{
  "head_dim": 32,
  "attn_scale": 0.403,
  "optimizer": "muon_variant",
  "grad_clip": 0.5,
  "decay_fraction": 1.0,
  "decay_shape": "linear",
  "final_lr_fraction": 0.0,
  "train_tokens": 358100000
}
Each number is 128 + 24 x the weight over its row's rms, rounded and kept within 0 to 255. Layers, rows and columns count from 0. The size above them is the row's rms in percent of the matrix's.

# layer 11 MLP up, 704x256, rms 0.0503, rows 411-503, columns 64-95
size [102  97  97  95  94 105 107 104 103  94 104  99  98 111 101  97  97  97  98 101  97  88 105  97 103  97  98 101  94  90  98 100 101 104  95  99  99 105  99  98 103 105 101  94 106 104  95 102 104 106 101 101  97 104  96 103 102 101  99  99  95  84  99 105 105  95 102  98 108  96 102 104  95  97 103 100  98  91 102 100 108 102  98 104 104 100  88 101  95 102  96  96  88]
[[123 113 132 125 118 106  93 123 166 144 126  73 133  85 112  98 104 124 149 157 124 136 125  98 139 125 176 102 131 116 149 149]
 [131 158 120 154 153 137 124  87 119  86 159 109 137  95 109 141 134  95 159  82 149 107 121 140 109 170 112 127 135 157 121 130]
 [ 77 113 113 100 188  77 170 123 126 129  84 156 129 161 103 111 148 102 119 134 163  46 151 117 142 138 136  88 113 151 151  93]
 [152 144 153 135 121 127  83  93 161  87  75 139 139 109 169 124 137 134 131 138 124 145 110 127 121 131 130 126 152 141 152  95]
 [133 173 149 118 115 149 118 104 101 111 134 110 160  83  99 144 126 108 158 175  88 115 132 169 133 154 141 113 158 146 145 139]
 [ 91 111 118 116 124 147 124 141 162 159 146 153 122 123 117 113 130 142 148 105 169  93 136 129  86 132 186 135 138 128 106  96]
 [151 162 143 124 153 155 119 133 170 117 131 133 104 122  69 105 110  98 132 146 142 131 149 142 150 121  81 100 142 184 157 141]
 [148  98 129 113  97 126 150 118 128 130 134 128  82 111  96 130 121 122 128 149 166 133 130 123  85 136 119 127  87 116 130 125]
 [109 129 120 130 140 124 103 101 128 145  85 117 120  89 151 144 178 117 133 122 103 107 146 141 133 145 130 162 133 134  89 133]
 [135 151 156 128  92 140 155 125 109 152 141 140 172 101 154 110 139 137  99 114 168 140 180 143  66 124 130 105 117 147 109  94]
 [106 157 164 129 131 103 108 144 151  91 110 159 149 159 111 144 134 140 116 157 116 115 125 148 132 142 127 121  93 110 105 146]
 [113 132 134 159 115 106 162 115 111 105 126  67 135 111 127  94 140 150 151 106  77 130 154 172 122 126 101 144 126 104 122 109]
 [ 75 120 173 164 122 120 132 128 168 143 144 139 105 113 112 148 152 170  95  98 149 118 138 130 185 136 166 128 105 145 123  95]
 [ 98  97 153 135 125 148 131 140  83 154 117 145 135 158 119 157 148 112 133 150 143  99 134 119 160 128 121 141  88 135 104 142]
 [ 75 140 129 126 115 123 135 136  98 167 120  92 119 103 110 134  98 152 112 130 100 156 171 121 133 137 123 146 125 117 129 135]
 [134 120 127 122 120  99 150 170 137 120 118  73 121 109 169 123 160 108 139 100 115 102 128 133 131  96 138 128 131 130 122 105]
 [116 109 155 130 117 119 103 127 101 133  83 114 114 141 144 108  91  94 161 169 123 121 130 130  98 150  94 106 119 127 115 117]
 [131 105 130 133 134 125 144 140 128 117 104 134 148 177  90 127 137 163 102 155 135 100 146 113 174 119  88 125  93 137 115 127]
 [108 168 151 114 137 123 185 157 127 111 158 120  87 135 147 155 164 114 129 129 110 100 112 142 174 127 114 103 141 119 125 139]
 [ 93 131  57  75 169 134  94 112 127 147 121 149 146 145 153 114 136 127 121 152 138 132  94 130 118 101  85 114 154 105  83 142]
 [143 150 151 126  94 130 121 137  81 157 117 129 126 121 130 136  91 151 148 115  96 132 150 136 137  95 128  92 116 105 138 120]
 [123 162 144  87 123 142 132 146 143 163 139 159 145 103 170 111 174 153  74 140 129 126 163 145  96 126 148 142  95 112  91 129]
 [180 124 115 145  75 172 125 140 131 123  91 156 144 117 119 131 110 183 100 119  96 111  75  88 120 123 187 170 128 161  86 116]
 [ 96 115 188  85 150 140 170 115 129 123 140 161 116 130  87 129 110 163 111 153 132  95 106 123 141 126  90 142 176 136 134 106]
 [123 119 113 139 179 141 135 131 144  73 141 160 130  98 144 137 144  69 187 157 127 102 109 119 129 143 124 107  88 158 150 118]
 [111 121 153  99 119 127 141 110 112 154 142 135 113 147 140 103 111 143 130 182 143 161 169 115 151  93 133 132 131 134 103 142]
 [167 128 125  85 120 148 118 113 118 149  99 128 131 170 111 160 152 118 145 115 166 156 135 104 147 126  98  79 174 123 118 102]
 [141 115 155 140 148 141 137 145 140 102 132 144 102 100 119 146 105 144 106  83 153 113 119 158 144 159 105 140 123 134 151  91]
 [102 192 135 142 124 138 134 122 104 167 140 128 100 118 109  95 137 143  86  87 116 113 118  79 165 158 118 149 175 160 135 107]
 [166  95 155 148 115 174  97  96 133 177 140 120 108 180 120 186 131 155 124 144 116 122 131 131 119 108 114  90 168  91 138 103]
 [160  92 145 128 129 136 108 130 150 152 122 141 135 130 160  95 132 120 146 117 129 137 151  86 144 144 141 147 142 179 140 161]
 [145 128 105 164 130 138 141  96 143 136 148 134 131 120 167 123 104 134 142 147 137 123 157 149 109  90 132 138 120 104 112 117]
 [153 149 135 173 106 135  82 136 120 112 111 101  74 131 142 125 175 147 114  98 137 133 121 101 118 107  92 127 149 150  90 129]
 [159 137 106 102 153 107 129 143  87 114 135 110 131 130 136 112 135 152 142 107 132 151 140 179 112 139 122 138 137 132  94  99]
 [116  95 123  96 117 158 116 130  94 140 127 114 167 108 110 122 147 127 145 163 146 123 160 101 130 124 127 151 139 141 102 116]
 [103 140 109 101 117 156 126 108  70 159 135 118 127 104 108 116 126 162 141 135 160 113  88 120 138 115  63 153 161 153 122 134]
 [148 112 118 134  95 160  95  93 154 149 124 162 140 127 100 116 136 135  93 128 133 136 141 157 143 114 108  99 102 130 173 160]
 [120 111 147  88 181 100 127 132 122 137  92 104  91 152  96 139 125 105 163 154 138 133 138  90  84 136 116 148 142 166 122 128]
 [137 158 141 113 199 124 122 141 130 116 136 160 146 158 126 134 115 141 137 132 128 145 142  92  93 126  96 138 123 115  98 149]
 [136 139 169 136 131 166 118 175 116 110 137 130  89 155 102 132 142 123 141 158 169 113 152 127  99 148 114 121 165 111 171 104]
 [118  96 123 115 147 119  95 123 141 119 125 137 118  95 142 176 135 108 114 133 119 118 123  91 133 123 144 165 144 119  90  93]
 [146 133 145 129 161 158 119 124 119 161 119 157 147 143 140 137 152 140 115 148 128  66  95 157 134 153  82 129 137 163 174 140]
 [153 114  91 111  89 154 123 103 107 143 118 118 108  97 123 183 137 119 162 111 160 137 112 123 106 113 149 106 136 154 139 135]
 [141 152 133 114 139 131 141 183 149 107 154 124 138 169 122 132 168 148 134 127 155  93 134 132 138 118 110 150 121 130 154 119]
 [123 110 169 150 102 119 183 125 136  94 166 121 117 138 124 122 123 148 163 146 140 168 120 131 107 159 123 113 150 143 132 134]
 [ 91  76 108  99 104 116 113 115 119 104 141 157  86 116 138 143 111 124 153 181 137 128 116 117 131 115 141 106 116 116 148 101]
 [106 167 135 127 149 118 161 146 145 130 140 169 132  65 132 129 197 147 128 160 121 108 145 108 136 165 146 111 114 134 123 121]
 [152 148  93 128 118  92 116 100 103  99 160 143 103 157 120 155 110 113 132 138 172 118 157 127 152 148 130 115 150 126 112  98]
 [128 138 141 107 162 144 162 127  86 118  98 143 123 153 122 168 103 114 117 141 155 131 134 126 168 172  99 113 143 106 100  99]
 [117 108 142 157 108 124 132 146 112 144 143 155 178  93 109 114 149 166 120 142 147 116 161 139 117 130 103 117 133 108 143  87]
 [129 115 135 120 134 150 160 149 135 121 110 119 111 138  80 114  84 108 125 101 137  98 130 109 164 176 148 143 147 123 114 109]
 [ 94 110 132 128 164 129 115 112 125  87 128 131  95 111 171  88 138 113 165 150 130 170 171 130 131 102 106 113 142 125 161 142]
 [ 83 140 164 114 124 118 143 165 143  75  97 116 107 110 125 161 154 127 152  95 116 147 142 103 156 156 128 123 153 137 150 132]
 [ 98 142 120 141  86 113 135 135 151 122 133 119 109 129 130  68 172 102 111 125  94 120  72 110 134 156 125 111 116 142 168  80]
 [138 125 135 171 132 141 118 162 111 134 131  86  86 150 119 107 101 132 118 155 137 176 123 132 140 153 105 142 119 190 113 116]
 [157 129 179 156 105 135 153 117 165 104 135 183 128  78 117 133 120 150 102  94  88 120 133 105 107 137 101 136 107 134 106 127]
 [ 77 107 118 169 149 120 142 107  87 144  99 117 117 164 128 136 162 117 115 163 118 111 144 145 120 130 156 146  91 140 140 138]
 [ 98 152 140 113 127 183  99 117 139 114 144 115 128 114 114 137 114 136 164 141  68 110 126 139 130 133 146 165  91 131 152 127]
 [128 146 112 159 127 137 145 118 114  99 105 137 108  80  94 151  97 136 105 133  99 135 100 120 111  90 113 120  90 101 166 109]
 [101 177 116 161 126 105 135 118  89 151 125 135 179 152 113 107 136 116  91 146 175 169 121 136 128 164 124  94 111 112 119 117]
 [124 115 131 141 144 120 126 141 118 144 125 160 134  91 121 117 116 130 133 163  67 100 113 118 102 189 114 136 126  92 108 106]
 [159 129  98 117 159 154 109 110 152 101 123 114 155 104 120 123 117 179 168 155 114 116 162 119 129 139 156 150  81  95 114 126]
 [144 165 105 135 117 165 125 111 138  94  99 143 108 114 141 136 134 111 107 133 148 133 168 126  97 110  71 154 121 134 135 105]
 [ 95 132 148 112 167 134 129 153 125 139 123 138 113 134 130  93 129 156 123 118 131 105 140 138 159 113 160 152 105 108 151 122]
 [158 151 133 112 127 118 138 126 119  97 154 148 146 128 137 122  99 119  86 137 181 146 156 127  97 147 139 114 146 172 129 130]
 [137 166 167 150 114 132 122 156 136  97 146 142  92 121 135 101 125 135 140  63 143 136 115 156 101 123 139 103  94 134 126 111]
 [101 127 137 139 121 137 116 111 139 134 136 176 139  95 134 102 150 130 138  59 108  93 129  99 106 178 134 167 139 117 147  99]
 [104 149 103 125 146  74 108 129 175 145 125 102 100 185 142  57 111 104 143 105 128 106 132 135  94 107 102 160 107 127 135 122]
 [106 212 137 110 131 152 159 151 146 135  99 116  99 129 160 138 150 123 118 145 134  97  98 113  98 154 110 136 102 127  90 103]
 [146 134 122 131  96 165 143 133 135 164  97 150 113 147 109 128 131 124 109 111 133 138  95 176 136 124 113 117 121 131 102 128]
 [130 178 188 100 127 112 118 129 122 116 122 107 118 164 132 184 155 137 124 140 153 155 147 143 154 119 129 128  90 146 130 156]
 [162 147 113  80 127 116 126 152  89  94 165 152 117 115  91 158 120  81  90 159 110 119 149 133 143  99 153 114 119 182 122 115]
 [115 145 127 132  94 118 157 129  82 124 129 115 139 153 111 149 124 119 112 163 127 119 107 146 100  69 134  64 123 130 150 154]
 [152 129 109 146 156 131 118 111 127 116  94 154 160 112 176 151 121 123  91  98 173 122 119 163 103 131 148 153 180 133 119  85]
 [148 130 118 106 158 161 149 174 130 144 150 152 170 135 128 124 155 124 128 130 121 118  95 174 147 137 129 128 145 122 113 139]
 [158 175 126  77 154 131 125 135 106 154 164 129 133 101 146 179 144  75 167  90  88 136 128 118 158 105 123 149 156 161 135 129]
 [131  99 111 121 105 147 100 131 159 102 145  81 111 119 171  98 109 131 125 138  92  97 100 143 126  98 132 163 133 134 106 104]
 [120 139  85 116 144 125 174  72 176  98 183 101 106 117 139 172 153 137 139 122 111 103 111 166 135 149 145  99 106 159 166 128]
 [117 113 102  81 159 119 131 107 146 144 117 180 114 112 106 137 117 167 129 160 125 137 115 167 166 150  97 151 146 123 121 112]
 [144 151 101  93 137 142 113 141 150 129  98 117 141  99  96 157 118 157  98 119  76 121 134 153  96 154 137 103  60 168 115 146]
 [193 172 135 149 103 123 159 127 106  99 118 138 138 132 125 127 154 135 134 102 107  99 144 104 158 138 142 131 137 152 144 117]
 [125 135 177 118 170 125 130 131 118 129 104 145  79 145  99 169 111 134 153 139 127 101 116 143 123 150 133 136 121 122  92 123]
 [104 136 159 111 121  68 136 131 117  83 109 137 158 114 136 105 126 124 141 136 175 176 139 112 138 154 121 112 108 150  97 146]
 [107 154 125 105 122 150 133 117 130 109 133 132 112 129 122 153 155 116  87 175 174 150 139 142 122 100 155 127 104 145 134 149]
 [130 113 173 129 111 125 131 128 144 141 142 152 146 167 161  90 138 168 109 120 130 161 137 100 143 126 147 144 112 109 138 155]
 [112  93 126 106 163  64 129 111 146 158 139 131 146 158 187 137 171 161 114 133 145  84 129 130 148 130 149 126 141 147 155 137]
 [110  97 128 120 115 111 122 131 147 142 116 110 172 124  72 141 120 145 130 149  85 173 135 135 107 129 155 125 113 105 171  98]
 [166 179 132 115 142 100 137 116  94 147 148 108 140 152 125 165 126 120 142 123 116 114 112 105 137 136 168 121 111 116 121 108]
 [ 91 156 130 145 150 139 127 134 130 136 122 183 177  80 124 145  75  98  99 121 123 178 144 153 118 102 120 129 161  73 133 165]
 [ 88 126 112  88 121  85 144 138 105 174 131 101 111 124 125 137 114 135 110 174  96 159 123 134 119 113 125 143 135 145 150 133]
 [161 129 166 142 150 137 128  95 144 100 145 156 144 114 144 178 112 100 126 130  71 133 111  93 113 140 170 117 162  97 143 129]
 [100 119 154 128  54 170  95 123 121  84 154 147 170 150 138 115 121 109 104  80 188 101 232 131 141  86 130  97 102  74 116 153]
 [109 147 111 100 111 145 127  94 122 135 124 155 140 104 104 115 127 111  99 146 101 164 121 121 126 106 137 101 116 130 184 124]]